config.yaml
n_layer: 8
d_model: 128
n_head: 2
n_kv_head: 2
head_dim: 64
d_mlp: 320
vocab_size: 4096
activation: "swiglu"
norm: "rmsnorm"
norm_place: "pre"
norm_eps: 1e-05
positions: "rope"
rope_base: 10000.0
rope_fraction: 1.0
qk_norm: false
attn_scale: 0.125
bias: "none"
tie_embeddings: false
parallel_block: false
init: "normal"
init_std_qkv: 0.0442
init_std_o: 0.011
init_std_up: 0.0442
init_std_down: 0.011
optimizer: "ademamix"
lr: 0.000635
beta1: 0.9
weight_decay: 0.26
lr_head: 0.00494
warmup_steps: 465
schedule: "wsd"
decay_fraction: 1.0
decay_shape: "exp"
final_lr_fraction: 0.0
batch_tokens: [8192, 16384, 24576]
seq_len: 512
doc_mask: true
train_tokens: 138600000
steps: 8866
dataset: "wikipedia_en"
Each number is 200 + 20 x the weight over its row's rms, rounded and kept within 0 to 999. Layers, rows and columns count from 0. The size before them is the row's rms in percent of the matrix's.

# gate: layer 2 MLP gate, 320x128, rms 0.0611, rows 18-52, columns 64-127
# up: layer 2 MLP up, 320x128, rms 0.0596, rows 18-52, columns 64-127
# down: layer 2 MLP down (transposed), 320x128, rms 0.0527, rows 18-52, columns 64-127
gate18,106,172,232,181,196,176,209,208,226,209,186,195,202,199,235,233,190,192,226,166,206,204,154,208,193,211,204,233,212,190,215,181,228,219,213,201,191,218,213,188,219,166,181,213,231,195,212,220,174,198,184,218,211,215,223,199,193,212,198,196,195,181,163,196,161
up18,104,202,190,215,185,210,216,186,201,201,209,191,186,205,191,172,168,235,215,183,239,187,229,223,207,211,198,210,189,216,226,215,164,178,210,190,190,201,229,251,215,222,206,169,213,203,206,232,253,194,172,190,208,194,210,192,237,211,209,249,208,197,191,219,221
down18,101,181,195,215,174,217,192,234,195,210,200,231,191,221,180,178,193,202,200,192,216,162,200,160,208,188,195,195,182,209,190,231,210,180,201,172,199,221,206,212,177,172,225,199,187,208,213,216,181,188,169,198,234,172,224,183,222,231,211,208,146,191,191,189,183
gate19,108,195,240,208,172,218,175,228,206,202,214,182,203,209,211,226,203,221,186,202,210,182,203,184,210,210,217,209,204,181,217,220,203,203,172,221,210,230,203,230,203,189,188,246,205,166,211,214,207,252,221,200,190,190,190,191,210,228,171,192,229,231,212,191,202
up19,105,209,185,227,198,198,204,216,212,225,204,204,212,197,207,182,182,213,201,180,206,227,235,239,224,198,207,182,231,189,233,198,201,220,203,221,204,181,195,208,184,203,238,174,209,190,191,171,170,210,229,195,234,190,178,193,188,207,192,170,209,160,198,191,200
down19,105,216,233,205,195,193,195,222,186,202,206,215,183,217,212,175,231,188,214,220,178,185,230,248,218,210,217,183,226,202,213,202,213,221,231,232,165,227,207,196,194,212,192,199,220,167,194,169,212,223,238,207,191,168,207,179,210,206,177,179,232,183,198,186,223
gate20,099,202,183,217,206,191,194,198,208,234,207,207,194,202,209,188,225,197,206,208,195,186,176,185,199,194,164,181,155,177,217,204,220,168,211,228,214,199,178,209,220,180,224,193,210,216,174,197,198,204,196,237,268,196,186,167,187,191,225,167,201,186,227,194,179
up20,108,182,165,155,202,175,202,203,223,211,155,230,188,195,215,214,200,200,186,195,204,187,179,205,177,183,157,215,204,194,236,206,247,200,213,206,221,186,225,189,250,165,217,199,202,214,201,210,190,216,227,207,210,214,198,187,209,196,197,212,201,227,194,175,208
down20,108,192,215,168,203,206,220,168,175,200,194,229,193,201,209,203,233,200,206,204,216,193,180,223,162,203,220,185,247,226,198,196,223,198,197,205,155,213,179,223,184,191,184,196,213,175,188,188,200,215,207,180,226,150,198,221,198,215,197,216,225,184,208,183,189
gate21,100,212,207,176,171,179,213,210,211,212,191,196,202,201,230,208,171,220,206,208,235,196,191,193,221,201,227,226,182,195,229,183,212,197,225,195,172,241,194,203,213,202,205,236,185,194,233,195,190,228,168,221,233,220,186,178,166,183,176,220,192,184,200,232,162
up21,100,185,208,223,217,187,205,207,200,159,141,191,206,174,214,202,192,201,160,182,207,178,161,188,200,175,199,191,194,166,208,187,183,162,195,247,189,217,169,194,163,186,242,162,188,207,202,211,194,228,209,233,188,172,208,174,199,208,186,204,226,192,193,209,212
down21,103,201,186,192,234,155,212,200,192,204,198,211,217,196,208,188,227,210,179,172,243,189,181,194,204,183,204,202,177,192,226,209,197,197,200,211,206,227,196,191,212,191,240,190,216,243,199,208,189,199,201,216,210,204,161,204,208,182,222,187,234,154,171,186,206
gate22,110,177,218,206,154,204,193,197,173,196,215,196,188,182,201,221,137,204,187,212,235,166,183,191,218,156,215,172,201,194,179,205,196,179,208,186,203,199,194,209,206,202,213,180,203,223,179,217,192,209,190,209,216,210,220,197,221,160,197,216,225,238,188,204,200
up22,103,188,164,191,223,181,210,206,232,197,176,197,190,231,196,215,217,189,223,176,148,226,214,206,201,247,182,240,170,194,213,190,207,210,169,179,194,189,191,218,213,175,184,246,182,187,186,203,225,233,219,164,174,172,204,227,172,205,184,171,174,208,217,198,197
down22,099,218,188,239,226,199,171,188,225,231,184,191,230,228,201,208,214,191,230,202,169,209,188,200,199,205,188,203,147,190,184,199,216,195,212,196,203,178,198,229,200,166,181,209,201,202,189,224,240,188,176,198,197,216,197,201,182,215,206,210,202,194,180,199,168
gate23,102,178,170,214,170,226,202,219,206,161,188,192,197,179,193,222,209,209,189,214,228,181,204,134,208,201,174,183,196,222,177,212,185,197,173,211,189,185,199,191,219,215,180,190,204,211,195,201,198,192,226,223,205,249,199,223,224,239,207,213,220,212,143,262,157
up23,102,163,187,216,167,202,233,162,180,180,180,202,174,213,209,258,194,246,160,225,196,200,173,190,211,220,215,197,206,212,158,191,191,198,226,214,203,182,205,214,185,209,199,210,186,193,220,206,202,207,175,198,193,180,201,183,204,204,189,200,196,190,200,183,207
down23,100,177,206,237,217,180,214,214,220,178,205,214,208,201,175,206,192,197,188,184,224,220,191,220,200,209,186,176,187,206,158,203,206,167,203,216,211,192,208,210,188,184,181,215,200,176,183,212,198,236,214,218,203,191,183,214,183,170,208,203,211,207,230,180,202
gate24,085,215,176,209,172,217,198,235,178,219,178,224,177,203,225,171,210,211,180,206,191,192,221,163,192,198,158,208,183,206,211,199,191,217,200,197,217,177,213,200,224,216,227,177,143,192,169,205,203,191,244,184,227,181,185,191,171,195,198,199,224,229,228,211,229
up24,088,190,232,221,183,219,229,195,197,221,254,206,174,217,214,197,190,214,205,217,185,186,192,191,199,193,207,187,203,166,183,203,194,235,209,192,196,213,207,216,166,227,196,198,207,176,184,198,194,228,205,195,214,201,212,184,227,202,182,177,195,263,228,167,192
down24,091,206,211,199,216,177,230,175,176,212,192,217,175,185,201,190,204,177,172,213,190,206,183,186,231,215,216,188,191,219,207,198,211,161,205,210,186,222,191,208,213,188,181,236,203,241,184,179,215,228,184,203,214,230,208,204,245,215,200,154,200,207,216,192,220
gate25,108,182,197,207,178,202,211,167,203,222,188,210,183,187,228,203,247,174,213,222,198,179,185,228,189,222,197,229,209,230,184,199,210,209,198,188,193,204,207,189,173,163,185,205,201,231,200,219,239,226,208,217,186,234,208,211,192,193,215,217,180,180,227,237,215
up25,104,206,207,204,232,189,226,211,169,193,188,206,174,207,203,200,197,192,181,185,216,185,190,173,221,185,201,220,220,194,191,217,194,162,171,215,193,190,221,212,235,203,184,196,204,229,189,198,207,234,223,180,191,234,224,226,190,240,223,185,249,210,193,198,201
down25,107,177,207,225,172,211,250,205,220,214,166,181,169,196,221,197,227,166,215,194,186,214,213,175,215,203,169,209,191,176,168,198,177,184,197,193,172,224,219,187,198,194,190,194,215,204,208,203,231,189,212,188,197,244,206,199,194,196,200,192,177,187,199,160,188
gate26,103,221,232,195,190,213,197,150,182,218,225,189,202,215,162,181,217,212,231,201,180,235,215,219,180,212,200,255,214,179,214,200,236,179,166,179,195,180,196,178,206,201,221,223,227,216,166,184,236,194,234,233,226,198,222,183,208,203,168,168,179,196,184,217,203
up26,105,210,258,195,229,225,230,198,202,245,196,174,165,192,217,218,173,207,194,217,210,228,247,218,179,208,260,207,178,166,210,183,164,201,222,191,234,187,230,190,211,232,194,201,201,203,189,185,213,218,228,208,174,200,220,191,207,209,206,220,179,176,186,179,207
down26,106,221,234,214,231,193,191,195,191,211,183,228,214,222,179,236,176,208,213,219,175,222,217,190,197,192,184,189,182,170,212,201,205,157,151,208,178,188,192,229,190,201,166,194,225,209,204,185,184,205,222,165,222,197,197,219,228,191,221,242,211,218,152,224,180
gate27,101,178,169,195,184,203,214,245,181,197,214,161,178,191,204,240,222,179,222,215,227,191,161,189,189,223,211,209,178,205,218,182,216,175,197,215,198,204,187,187,217,189,197,224,216,228,233,231,198,220,203,191,208,196,239,216,233,196,230,171,168,196,155,187,200
up27,102,223,214,194,204,211,215,179,175,220,197,203,215,179,213,213,178,208,207,223,207,198,258,206,179,180,172,207,202,192,195,235,192,224,186,171,235,194,191,213,180,200,175,210,206,229,184,164,219,197,137,196,209,180,180,186,212,203,210,180,257,237,191,197,182
down27,104,202,197,178,174,195,193,164,216,211,197,192,205,199,230,208,199,186,229,160,191,247,225,192,235,203,207,194,205,214,202,213,192,170,212,229,204,197,197,182,200,205,179,198,197,225,232,139,192,222,227,207,206,190,223,223,180,150,200,220,192,211,191,192,183
gate28,094,212,222,217,182,164,182,186,209,205,180,182,195,203,190,211,190,214,196,159,232,208,212,192,205,174,181,215,194,193,239,171,205,238,182,233,221,191,222,212,181,208,199,195,196,226,205,190,192,221,211,241,165,232,203,183,198,178,194,201,201,202,194,213,228
up28,086,177,206,225,205,188,209,202,197,198,194,170,202,220,177,188,199,231,193,174,197,211,193,176,231,180,198,193,212,209,171,205,202,218,195,224,162,176,204,169,168,186,238,203,183,224,167,216,202,214,200,185,230,195,212,193,198,191,232,184,155,192,192,233,218
down28,085,198,204,202,192,214,196,212,201,199,200,208,193,219,229,182,191,207,186,193,185,203,220,200,201,229,206,214,176,198,184,198,201,231,192,188,225,195,185,220,186,237,214,225,175,189,188,204,200,190,202,174,221,135,199,184,207,166,201,208,235,180,193,207,213
gate29,098,192,220,213,198,162,203,226,207,202,197,194,215,189,201,173,223,237,178,191,194,207,181,213,226,185,186,214,205,220,164,221,196,183,211,213,215,187,167,216,201,169,172,207,217,187,203,153,182,212,192,215,181,212,200,208,244,185,207,220,238,203,185,220,231
up29,098,212,197,192,214,220,199,199,175,203,193,189,224,221,170,213,203,255,192,182,221,237,189,208,194,216,246,199,183,219,194,188,186,158,189,222,219,203,191,197,223,163,207,192,188,205,196,204,211,202,167,209,186,211,227,219,217,187,185,205,212,219,225,219,164
down29,100,200,209,184,198,238,182,216,216,185,216,193,191,251,191,240,183,191,165,185,211,212,176,202,220,177,220,214,194,211,172,191,177,214,215,193,206,210,195,185,214,204,181,193,177,229,198,208,185,225,195,223,192,213,206,202,216,156,181,202,205,187,263,190,171
gate30,097,186,171,239,184,196,189,188,200,207,194,206,205,161,179,176,178,219,204,181,238,207,191,209,175,186,189,199,220,195,193,188,204,154,231,219,185,234,220,173,190,151,180,188,213,218,190,212,216,182,219,192,191,212,179,194,164,171,192,176,223,187,222,213,189
up30,099,202,208,226,194,205,233,178,178,218,176,202,159,198,230,195,219,196,232,212,173,205,199,220,197,204,189,209,206,219,184,217,203,187,195,203,188,225,189,194,230,160,167,161,209,193,227,188,238,206,188,196,175,191,216,221,206,181,203,218,233,200,165,195,176
down30,097,217,216,207,192,199,215,170,182,211,210,193,194,216,175,182,224,173,160,202,210,208,217,210,173,189,197,174,195,225,187,214,196,193,190,188,159,223,188,191,191,201,190,208,208,223,233,205,208,197,201,181,213,220,221,207,183,191,201,205,205,193,206,192,180
gate31,096,225,199,232,198,209,199,163,205,196,180,236,241,184,179,154,174,182,153,208,188,203,190,219,187,213,188,216,222,226,156,204,198,199,222,206,204,186,161,179,176,171,197,208,192,204,183,192,196,203,235,196,247,223,175,194,218,191,217,219,209,196,244,201,192
up31,097,198,207,189,205,176,166,220,208,187,214,203,160,208,221,199,188,200,238,184,223,204,206,191,172,183,226,164,207,176,192,191,213,205,215,177,237,192,198,205,187,205,192,196,200,180,211,178,204,184,212,198,167,198,175,178,165,187,208,176,207,230,173,196,205
down31,095,194,202,196,201,159,209,200,210,185,195,169,221,198,200,202,203,188,192,244,191,215,213,192,222,237,210,212,185,185,168,188,207,171,187,189,220,187,191,235,164,165,198,204,195,212,206,198,207,209,160,179,181,180,194,172,203,193,195,191,175,222,204,203,170
gate32,099,213,194,206,200,218,193,203,205,207,190,225,206,191,197,177,198,225,175,216,191,218,202,194,234,225,188,236,202,182,260,194,237,228,215,252,212,207,183,234,209,190,174,204,196,174,199,225,193,209,234,173,230,218,222,243,196,208,215,204,163,183,189,197,191
up32,098,207,197,197,191,190,208,162,211,206,200,175,192,196,194,214,192,186,218,202,189,218,189,216,183,188,237,242,174,172,217,184,190,186,189,191,196,185,222,171,197,229,179,158,207,196,173,197,215,203,160,212,199,213,193,177,214,175,165,192,203,211,193,177,190
down32,103,229,220,181,184,183,145,183,187,200,193,177,175,194,216,241,187,191,192,215,197,193,217,180,157,183,197,175,167,234,175,213,173,181,176,171,174,147,201,232,211,214,193,191,204,212,188,213,186,242,212,180,190,189,178,172,180,198,184,238,231,207,200,187,195
gate33,106,196,212,184,225,231,198,195,187,178,177,193,215,201,187,210,224,180,188,209,210,209,182,184,194,198,236,216,193,236,183,228,207,144,205,233,186,178,222,182,218,213,210,205,212,183,221,225,211,205,231,226,188,190,220,176,206,216,165,228,217,161,196,197,175
up33,102,239,189,218,207,223,149,214,219,186,212,231,198,211,208,188,221,207,198,170,196,186,175,188,204,193,212,188,199,237,189,216,223,169,214,189,199,188,226,216,237,219,221,237,218,183,180,196,184,188,182,223,185,180,187,193,222,214,196,193,199,210,197,216,187
down33,108,188,186,204,192,235,163,206,180,206,230,217,215,217,207,183,215,204,196,188,237,201,197,211,207,221,235,212,201,186,214,187,204,239,187,170,207,211,197,178,189,226,216,203,222,180,197,216,193,180,207,187,221,195,210,222,218,189,211,242,184,220,189,222,209
gate34,103,204,197,179,184,165,195,201,205,211,161,221,177,176,235,186,192,202,236,189,218,194,242,193,204,215,194,188,158,204,193,195,199,205,218,184,187,202,216,186,197,182,191,172,189,212,206,181,212,169,230,170,211,207,210,214,208,193,210,202,204,194,191,231,149
up34,105,214,184,212,190,212,179,214,191,187,174,225,189,204,175,223,208,176,205,197,195,187,194,202,203,199,210,213,212,190,218,168,182,200,219,204,199,196,209,191,174,228,191,187,194,173,177,182,237,194,189,183,241,208,203,201,177,202,176,214,227,216,179,176,183
down34,107,211,188,212,222,171,188,204,198,185,203,222,202,191,231,176,197,193,191,214,185,234,192,215,176,199,202,205,214,181,183,146,222,223,190,214,216,187,194,200,215,193,215,209,205,197,216,223,175,198,169,222,200,231,194,198,203,210,196,192,202,233,230,165,228
gate35,093,205,182,199,233,184,245,168,210,230,193,221,218,181,221,188,192,187,185,217,206,172,186,178,177,204,181,185,204,200,215,213,225,207,169,167,225,178,212,203,181,228,211,206,180,201,175,178,204,236,215,210,193,170,190,206,233,206,214,206,181,205,218,196,136
up35,102,208,182,198,237,165,210,160,209,174,181,211,181,205,227,218,188,185,183,213,175,206,179,196,195,189,198,225,179,189,212,196,237,178,192,189,208,179,236,179,183,225,201,216,190,199,210,193,189,217,199,205,179,200,186,200,260,185,205,199,212,184,176,211,202
down35,089,218,224,206,190,179,193,248,191,205,227,159,205,156,208,195,215,212,208,179,199,179,187,223,201,182,185,215,215,212,193,217,187,178,209,231,180,202,205,187,192,178,174,200,206,228,209,193,205,186,190,186,200,225,197,211,205,212,221,187,222,228,212,192,181
gate36,096,211,164,216,209,182,213,194,224,189,203,214,200,195,220,226,177,190,192,181,203,166,187,185,190,220,178,228,191,247,185,169,217,189,215,204,223,189,210,188,214,158,174,175,220,231,177,260,153,202,188,200,187,200,179,168,178,194,202,199,155,201,168,198,191
up36,094,212,185,251,201,204,192,210,217,208,181,212,181,171,225,206,186,144,167,178,188,196,186,213,175,210,203,226,200,236,179,175,208,184,230,192,198,188,188,181,193,183,160,162,207,215,135,207,166,192,178,171,191,194,186,208,157,182,211,216,176,213,166,200,177
down36,089,198,187,210,222,214,186,203,236,185,168,204,199,200,190,215,163,202,221,171,193,180,203,194,200,192,199,219,248,197,188,192,210,198,225,193,224,207,200,221,200,242,173,187,211,206,199,200,203,198,240,183,226,201,177,204,188,215,174,217,184,186,176,197,215
gate37,096,181,177,188,173,200,214,255,190,211,150,208,216,204,203,192,193,200,217,173,221,233,208,182,203,227,214,218,212,210,178,200,206,157,229,210,197,163,196,201,197,191,226,210,197,224,201,219,188,211,191,212,149,201,207,230,218,184,236,194,205,194,223,207,193
up37,098,219,211,184,219,223,180,216,210,160,160,187,187,230,205,222,238,202,198,214,213,224,175,207,228,204,226,182,211,193,203,198,186,229,182,215,215,219,246,201,205,246,220,176,161,192,217,188,204,220,191,222,197,184,172,191,211,218,206,232,161,187,182,192,197
down37,100,169,155,178,205,163,198,208,182,204,173,200,193,195,231,172,167,164,191,208,189,246,223,209,204,163,188,200,189,216,228,208,183,229,206,195,195,201,193,227,194,204,248,218,187,168,185,195,189,212,169,238,219,196,222,194,222,226,220,214,185,214,192,153,225
gate38,100,244,196,195,168,223,179,200,221,228,197,192,171,191,181,208,207,214,225,183,220,178,219,217,187,194,205,194,218,199,192,175,222,230,206,232,151,180,172,179,182,247,258,185,205,177,200,199,188,205,186,223,204,222,217,202,234,202,195,158,228,175,203,196,177
up38,098,206,186,192,197,192,191,206,184,181,219,175,210,231,227,209,179,197,168,184,186,203,209,189,224,180,219,214,185,215,200,212,226,221,177,189,175,225,201,208,180,204,255,189,179,197,214,237,186,222,169,196,229,221,203,168,185,222,212,262,203,216,195,184,207
down38,095,172,176,186,210,202,190,191,197,224,186,205,198,182,222,220,171,200,177,181,208,248,196,208,192,195,190,215,173,213,187,194,212,199,210,221,178,204,221,171,182,189,194,199,225,221,218,220,194,221,204,220,223,177,235,223,200,198,219,205,195,200,239,191,193
gate39,110,206,220,222,217,152,199,178,197,190,225,194,248,183,182,223,188,200,225,192,200,166,204,178,192,179,220,161,227,213,204,173,213,160,183,236,194,177,189,210,241,173,235,177,229,177,234,193,203,199,206,230,204,226,178,176,236,212,191,218,227,200,196,211,207
up39,108,183,197,211,216,154,187,182,198,166,177,187,214,209,192,221,211,228,205,214,189,187,221,186,192,183,204,182,206,211,208,196,221,173,169,188,211,155,159,233,189,199,255,204,170,171,215,183,208,198,247,200,189,219,171,170,170,227,214,207,188,185,185,222,221
down39,103,182,229,183,203,187,187,200,222,172,200,196,190,189,195,184,219,213,227,214,203,199,176,215,206,179,207,215,184,219,225,167,203,166,204,208,218,204,187,203,172,187,189,205,188,236,211,181,209,242,219,212,183,189,162,205,156,219,216,164,215,212,196,229,196
gate40,096,221,195,193,245,159,190,200,213,225,155,242,208,190,195,214,228,210,178,221,212,193,178,219,172,203,192,206,191,201,173,196,222,241,171,209,207,163,180,186,202,166,230,206,234,194,190,184,145,196,188,183,215,212,185,216,176,209,195,208,194,208,190,202,191
up40,092,222,212,186,213,179,206,226,220,209,167,218,209,186,191,190,215,201,195,190,217,170,185,240,175,203,206,215,215,219,208,190,188,238,187,191,148,152,208,212,206,198,212,216,206,205,190,213,165,173,214,193,204,224,171,195,172,214,210,204,213,230,190,215,214
down40,090,213,187,189,226,249,219,203,206,218,185,224,193,155,189,204,226,214,206,199,213,232,215,221,197,205,199,184,203,212,196,173,197,214,166,198,211,203,242,212,204,244,225,201,213,193,211,208,173,182,197,219,182,197,190,200,181,205,218,205,210,198,167,196,202
gate41,090,171,188,213,224,239,184,172,238,222,180,200,199,196,174,180,209,186,198,192,178,197,209,223,215,231,211,202,215,167,218,148,201,231,175,144,188,226,213,211,194,192,199,213,206,212,182,205,187,205,193,200,167,197,207,201,213,200,169,194,168,186,186,186,203
up41,094,156,177,230,236,228,187,220,178,184,237,238,184,187,224,178,209,194,201,211,217,215,190,214,191,202,205,221,180,202,223,167,194,199,184,210,219,250,207,197,189,196,211,188,245,205,169,218,171,153,212,185,204,226,205,192,187,184,220,184,191,171,192,202,198
down41,101,201,229,191,209,174,208,183,195,182,156,171,229,234,182,191,206,196,152,186,175,194,207,229,189,201,177,173,240,205,207,239,216,201,231,236,179,188,213,184,198,197,216,205,229,232,204,227,204,222,195,214,177,194,191,208,221,158,199,202,236,196,205,178,195
gate42,098,186,225,214,202,178,207,170,182,205,218,217,241,230,160,170,208,185,182,195,171,225,190,211,191,208,187,178,191,196,160,211,180,192,210,192,200,180,226,200,238,194,222,205,156,206,216,214,168,199,188,213,189,211,189,192,188,203,201,180,187,233,221,192,196
up42,093,195,224,205,189,177,210,183,190,204,221,208,213,204,167,179,206,218,191,182,199,179,170,198,161,191,180,174,235,203,172,200,173,204,200,215,234,187,201,219,211,184,182,189,158,215,186,180,171,208,224,198,200,212,199,204,184,205,217,182,222,197,213,224,196
down42,090,209,205,216,201,199,225,218,193,138,211,208,191,195,192,177,220,218,177,209,178,188,181,220,191,206,187,186,217,214,189,209,200,188,172,200,169,206,190,221,187,214,205,231,198,208,219,203,186,188,208,200,201,153,201,203,199,251,181,184,193,186,182,209,201
gate43,106,220,159,212,199,196,226,211,209,219,239,217,232,223,217,178,188,174,196,227,188,210,197,168,199,213,210,185,174,244,219,202,214,208,194,227,213,218,173,207,205,203,199,235,156,236,193,224,166,192,190,186,198,220,242,210,237,216,212,210,209,196,244,205,227
up43,099,227,184,228,201,190,223,222,191,168,192,224,216,186,219,161,188,199,228,214,223,176,215,169,182,192,219,220,237,249,199,184,199,188,205,175,217,194,197,183,221,192,190,209,209,208,176,205,204,183,209,181,218,245,231,176,201,210,226,229,217,180,220,216,178
down43,099,213,196,172,220,216,190,232,233,198,208,178,228,196,211,219,209,237,213,178,177,220,194,227,156,218,192,204,187,205,217,175,178,224,185,210,219,192,201,212,205,181,207,231,205,201,197,191,203,204,161,183,177,191,204,157,207,211,190,214,199,171,208,239,236
gate44,104,168,188,245,202,201,188,214,202,203,219,242,195,215,204,209,189,203,181,216,224,170,221,189,178,230,229,213,163,246,201,198,188,202,205,174,219,197,200,183,165,190,199,215,193,231,208,229,207,217,197,179,217,193,201,222,229,184,176,188,236,188,194,217,187
up44,099,188,190,193,211,224,189,192,190,226,214,212,229,222,183,166,213,193,186,196,213,224,174,180,201,222,215,221,205,209,190,192,178,181,179,209,229,168,187,164,186,213,201,192,205,220,192,189,173,236,182,204,180,180,194,240,203,199,195,170,208,215,198,185,194
down44,106,184,196,254,210,199,251,210,197,218,195,211,206,213,194,209,148,195,174,194,234,210,190,171,217,191,195,226,189,228,198,211,193,210,195,228,204,213,211,180,198,175,211,188,234,207,184,207,203,205,212,172,242,189,199,211,208,219,183,218,217,206,207,200,171
gate45,100,192,200,192,205,202,207,164,186,212,180,179,225,217,186,214,189,221,161,160,205,222,199,214,164,186,175,214,225,201,192,205,194,240,193,230,190,196,196,181,180,171,192,179,199,241,203,210,205,223,210,217,187,200,189,191,213,235,198,201,218,166,199,213,198
up45,105,207,201,195,209,191,196,205,226,193,185,205,223,190,194,213,190,201,191,246,187,173,191,235,206,198,236,188,202,179,204,252,204,184,220,191,189,210,156,222,233,198,206,193,151,208,222,234,195,226,167,205,195,190,215,185,220,200,222,239,218,171,214,228,209
down45,106,181,190,252,190,207,184,161,208,172,221,205,207,200,200,180,196,188,194,167,183,206,194,226,192,203,177,190,198,174,192,179,221,199,207,199,171,192,178,170,170,199,216,187,166,226,236,185,204,216,218,231,193,192,212,185,248,160,189,161,192,232,184,180,212
gate46,095,224,217,221,213,206,230,207,207,197,223,199,186,198,187,203,193,179,227,233,223,192,219,174,189,192,194,193,161,220,201,206,209,211,213,181,184,177,219,201,197,188,217,172,214,211,148,189,212,197,214,235,208,227,199,165,179,187,226,188,188,223,151,215,166
up46,088,191,202,211,198,195,208,152,197,185,198,158,191,187,214,190,206,181,186,187,187,248,205,214,204,185,220,200,182,212,149,186,192,209,222,187,198,199,196,225,193,183,215,195,246,218,179,190,215,167,200,179,202,191,216,235,183,225,183,196,238,237,214,195,202
down46,096,219,217,148,183,194,176,188,189,195,212,186,174,204,196,202,148,200,169,187,186,187,188,227,132,213,226,201,183,224,203,211,203,190,212,227,210,239,217,214,187,212,191,217,214,174,213,212,226,181,207,228,195,177,215,199,195,205,173,199,204,169,184,232,189
gate47,096,192,202,223,189,184,188,184,204,250,195,199,215,218,212,210,193,170,178,196,165,208,206,183,187,207,171,224,210,214,205,212,199,193,192,223,202,172,168,188,184,177,197,201,167,190,177,188,201,247,200,246,213,202,197,203,177,200,199,197,215,243,200,195,192
up47,097,207,198,213,177,227,208,216,202,168,207,197,190,176,201,184,219,220,244,188,214,212,190,233,209,187,211,202,178,203,182,180,220,204,199,146,184,230,242,186,179,233,210,196,199,191,214,215,219,155,193,149,192,208,179,200,225,177,189,201,183,172,187,200,233
down47,094,186,181,168,168,218,210,202,200,186,205,174,187,181,206,204,203,194,183,198,218,203,175,171,209,200,189,201,175,216,164,190,215,218,219,182,192,223,207,180,190,227,197,207,185,221,235,183,198,182,197,183,215,217,211,195,172,208,218,189,216,196,194,212,194
gate48,103,196,209,194,227,192,213,198,170,191,182,214,202,219,184,213,209,190,180,205,199,210,200,173,181,217,180,200,204,195,256,233,175,202,204,205,197,154,224,204,192,185,199,204,213,220,200,179,204,254,178,165,190,189,220,171,221,214,185,213,250,228,195,205,203
up48,106,165,186,209,206,181,210,178,195,197,208,215,214,209,174,257,223,227,175,196,234,182,200,201,211,186,190,201,205,175,214,195,214,219,189,210,152,170,177,188,208,184,228,196,190,195,180,182,221,208,216,186,207,227,240,200,245,191,192,182,242,205,233,181,182
down48,103,208,231,163,204,230,156,240,210,207,204,189,218,213,184,207,198,221,197,204,224,189,209,169,203,232,197,185,241,187,222,230,245,250,211,205,206,192,179,206,187,182,240,209,206,210,199,188,182,214,216,203,195,197,210,195,195,169,181,228,211,173,207,199,213
gate49,097,190,194,237,172,204,201,218,206,238,213,188,157,186,196,218,201,185,206,211,191,184,166,179,189,186,215,197,209,207,171,237,222,185,213,176,186,167,169,219,220,175,207,183,219,207,204,216,206,213,185,183,239,211,218,193,201,199,198,209,194,185,195,205,147
up49,097,177,243,176,198,172,178,198,198,228,204,219,182,179,185,228,170,173,200,175,202,208,192,177,227,182,197,208,193,182,220,206,204,212,180,212,193,168,173,215,188,190,217,233,235,215,196,188,154,217,199,189,205,201,227,184,218,199,172,186,202,224,233,219,203
down49,099,174,192,222,187,221,221,198,203,205,242,157,189,213,231,162,214,179,184,214,202,181,207,197,194,160,229,180,222,208,201,194,244,177,218,182,190,214,195,206,189,162,207,193,168,232,198,225,203,217,161,216,224,204,221,184,181,199,222,218,217,195,195,185,156
gate50,098,210,185,191,206,211,166,182,209,203,194,214,178,184,193,185,178,195,176,154,210,222,192,221,213,176,211,217,176,177,214,170,224,203,221,233,165,203,192,205,177,214,225,220,203,181,187,185,193,175,216,207,194,224,130,149,207,225,203,125,196,198,191,192,186
up50,104,233,207,179,180,212,207,183,202,223,195,187,199,199,195,160,170,178,219,235,177,159,181,169,171,209,180,171,245,209,191,199,161,218,188,217,191,151,182,200,184,202,168,199,226,175,198,203,200,201,219,211,203,185,214,229,218,226,220,209,198,179,160,204,204
down50,100,213,189,232,186,193,210,175,206,185,237,180,190,193,176,196,203,181,225,210,209,208,204,214,224,204,194,222,191,187,192,185,191,212,212,199,219,173,179,198,184,199,217,185,177,144,180,198,198,220,214,223,191,222,229,225,197,196,183,205,206,208,179,228,198
gate51,101,208,232,212,202,212,177,239,194,206,244,251,236,199,180,221,220,216,198,184,226,189,245,218,217,196,197,200,227,204,190,181,178,211,242,226,166,194,214,170,215,175,211,185,198,202,191,193,228,201,201,204,170,202,183,210,228,166,207,207,218,201,201,181,209
up51,110,194,164,201,189,196,222,193,231,164,177,165,179,228,171,188,240,220,233,213,183,216,194,227,183,174,241,192,208,207,174,188,232,203,200,199,228,177,194,188,194,244,228,194,171,193,179,188,181,212,184,208,172,199,173,195,234,212,237,190,204,194,237,163,212
down51,104,225,177,195,211,204,170,200,205,178,184,143,200,223,178,178,203,192,205,202,166,201,167,171,158,220,202,173,198,217,193,177,199,190,196,186,213,181,193,217,173,212,237,225,182,184,200,178,199,210,167,212,162,204,174,206,189,201,221,223,222,200,201,184,196
gate52,098,203,177,186,222,171,218,204,190,234,194,198,196,215,186,204,186,169,191,225,202,229,207,163,167,160,178,210,176,183,216,185,223,193,171,196,212,210,217,178,205,164,227,180,213,192,240,154,222,203,195,203,198,178,218,189,216,186,175,162,191,218,156,203,224
up52,098,197,228,184,201,218,202,202,229,267,144,209,193,185,191,210,161,215,218,177,202,179,187,194,191,231,161,192,207,204,160,218,192,228,198,199,170,171,191,221,199,218,177,177,198,214,217,237,209,193,208,172,171,207,199,221,181,209,207,208,206,171,198,233,177
down52,092,181,187,186,202,186,171,195,169,196,189,201,197,212,196,161,184,181,207,202,200,211,211,200,166,200,220,184,184,213,267,192,218,186,197,190,186,206,209,184,210,223,215,193,208,189,223,156,198,205,198,201,181,227,213,203,189,177,213,190,185,187,184,186,231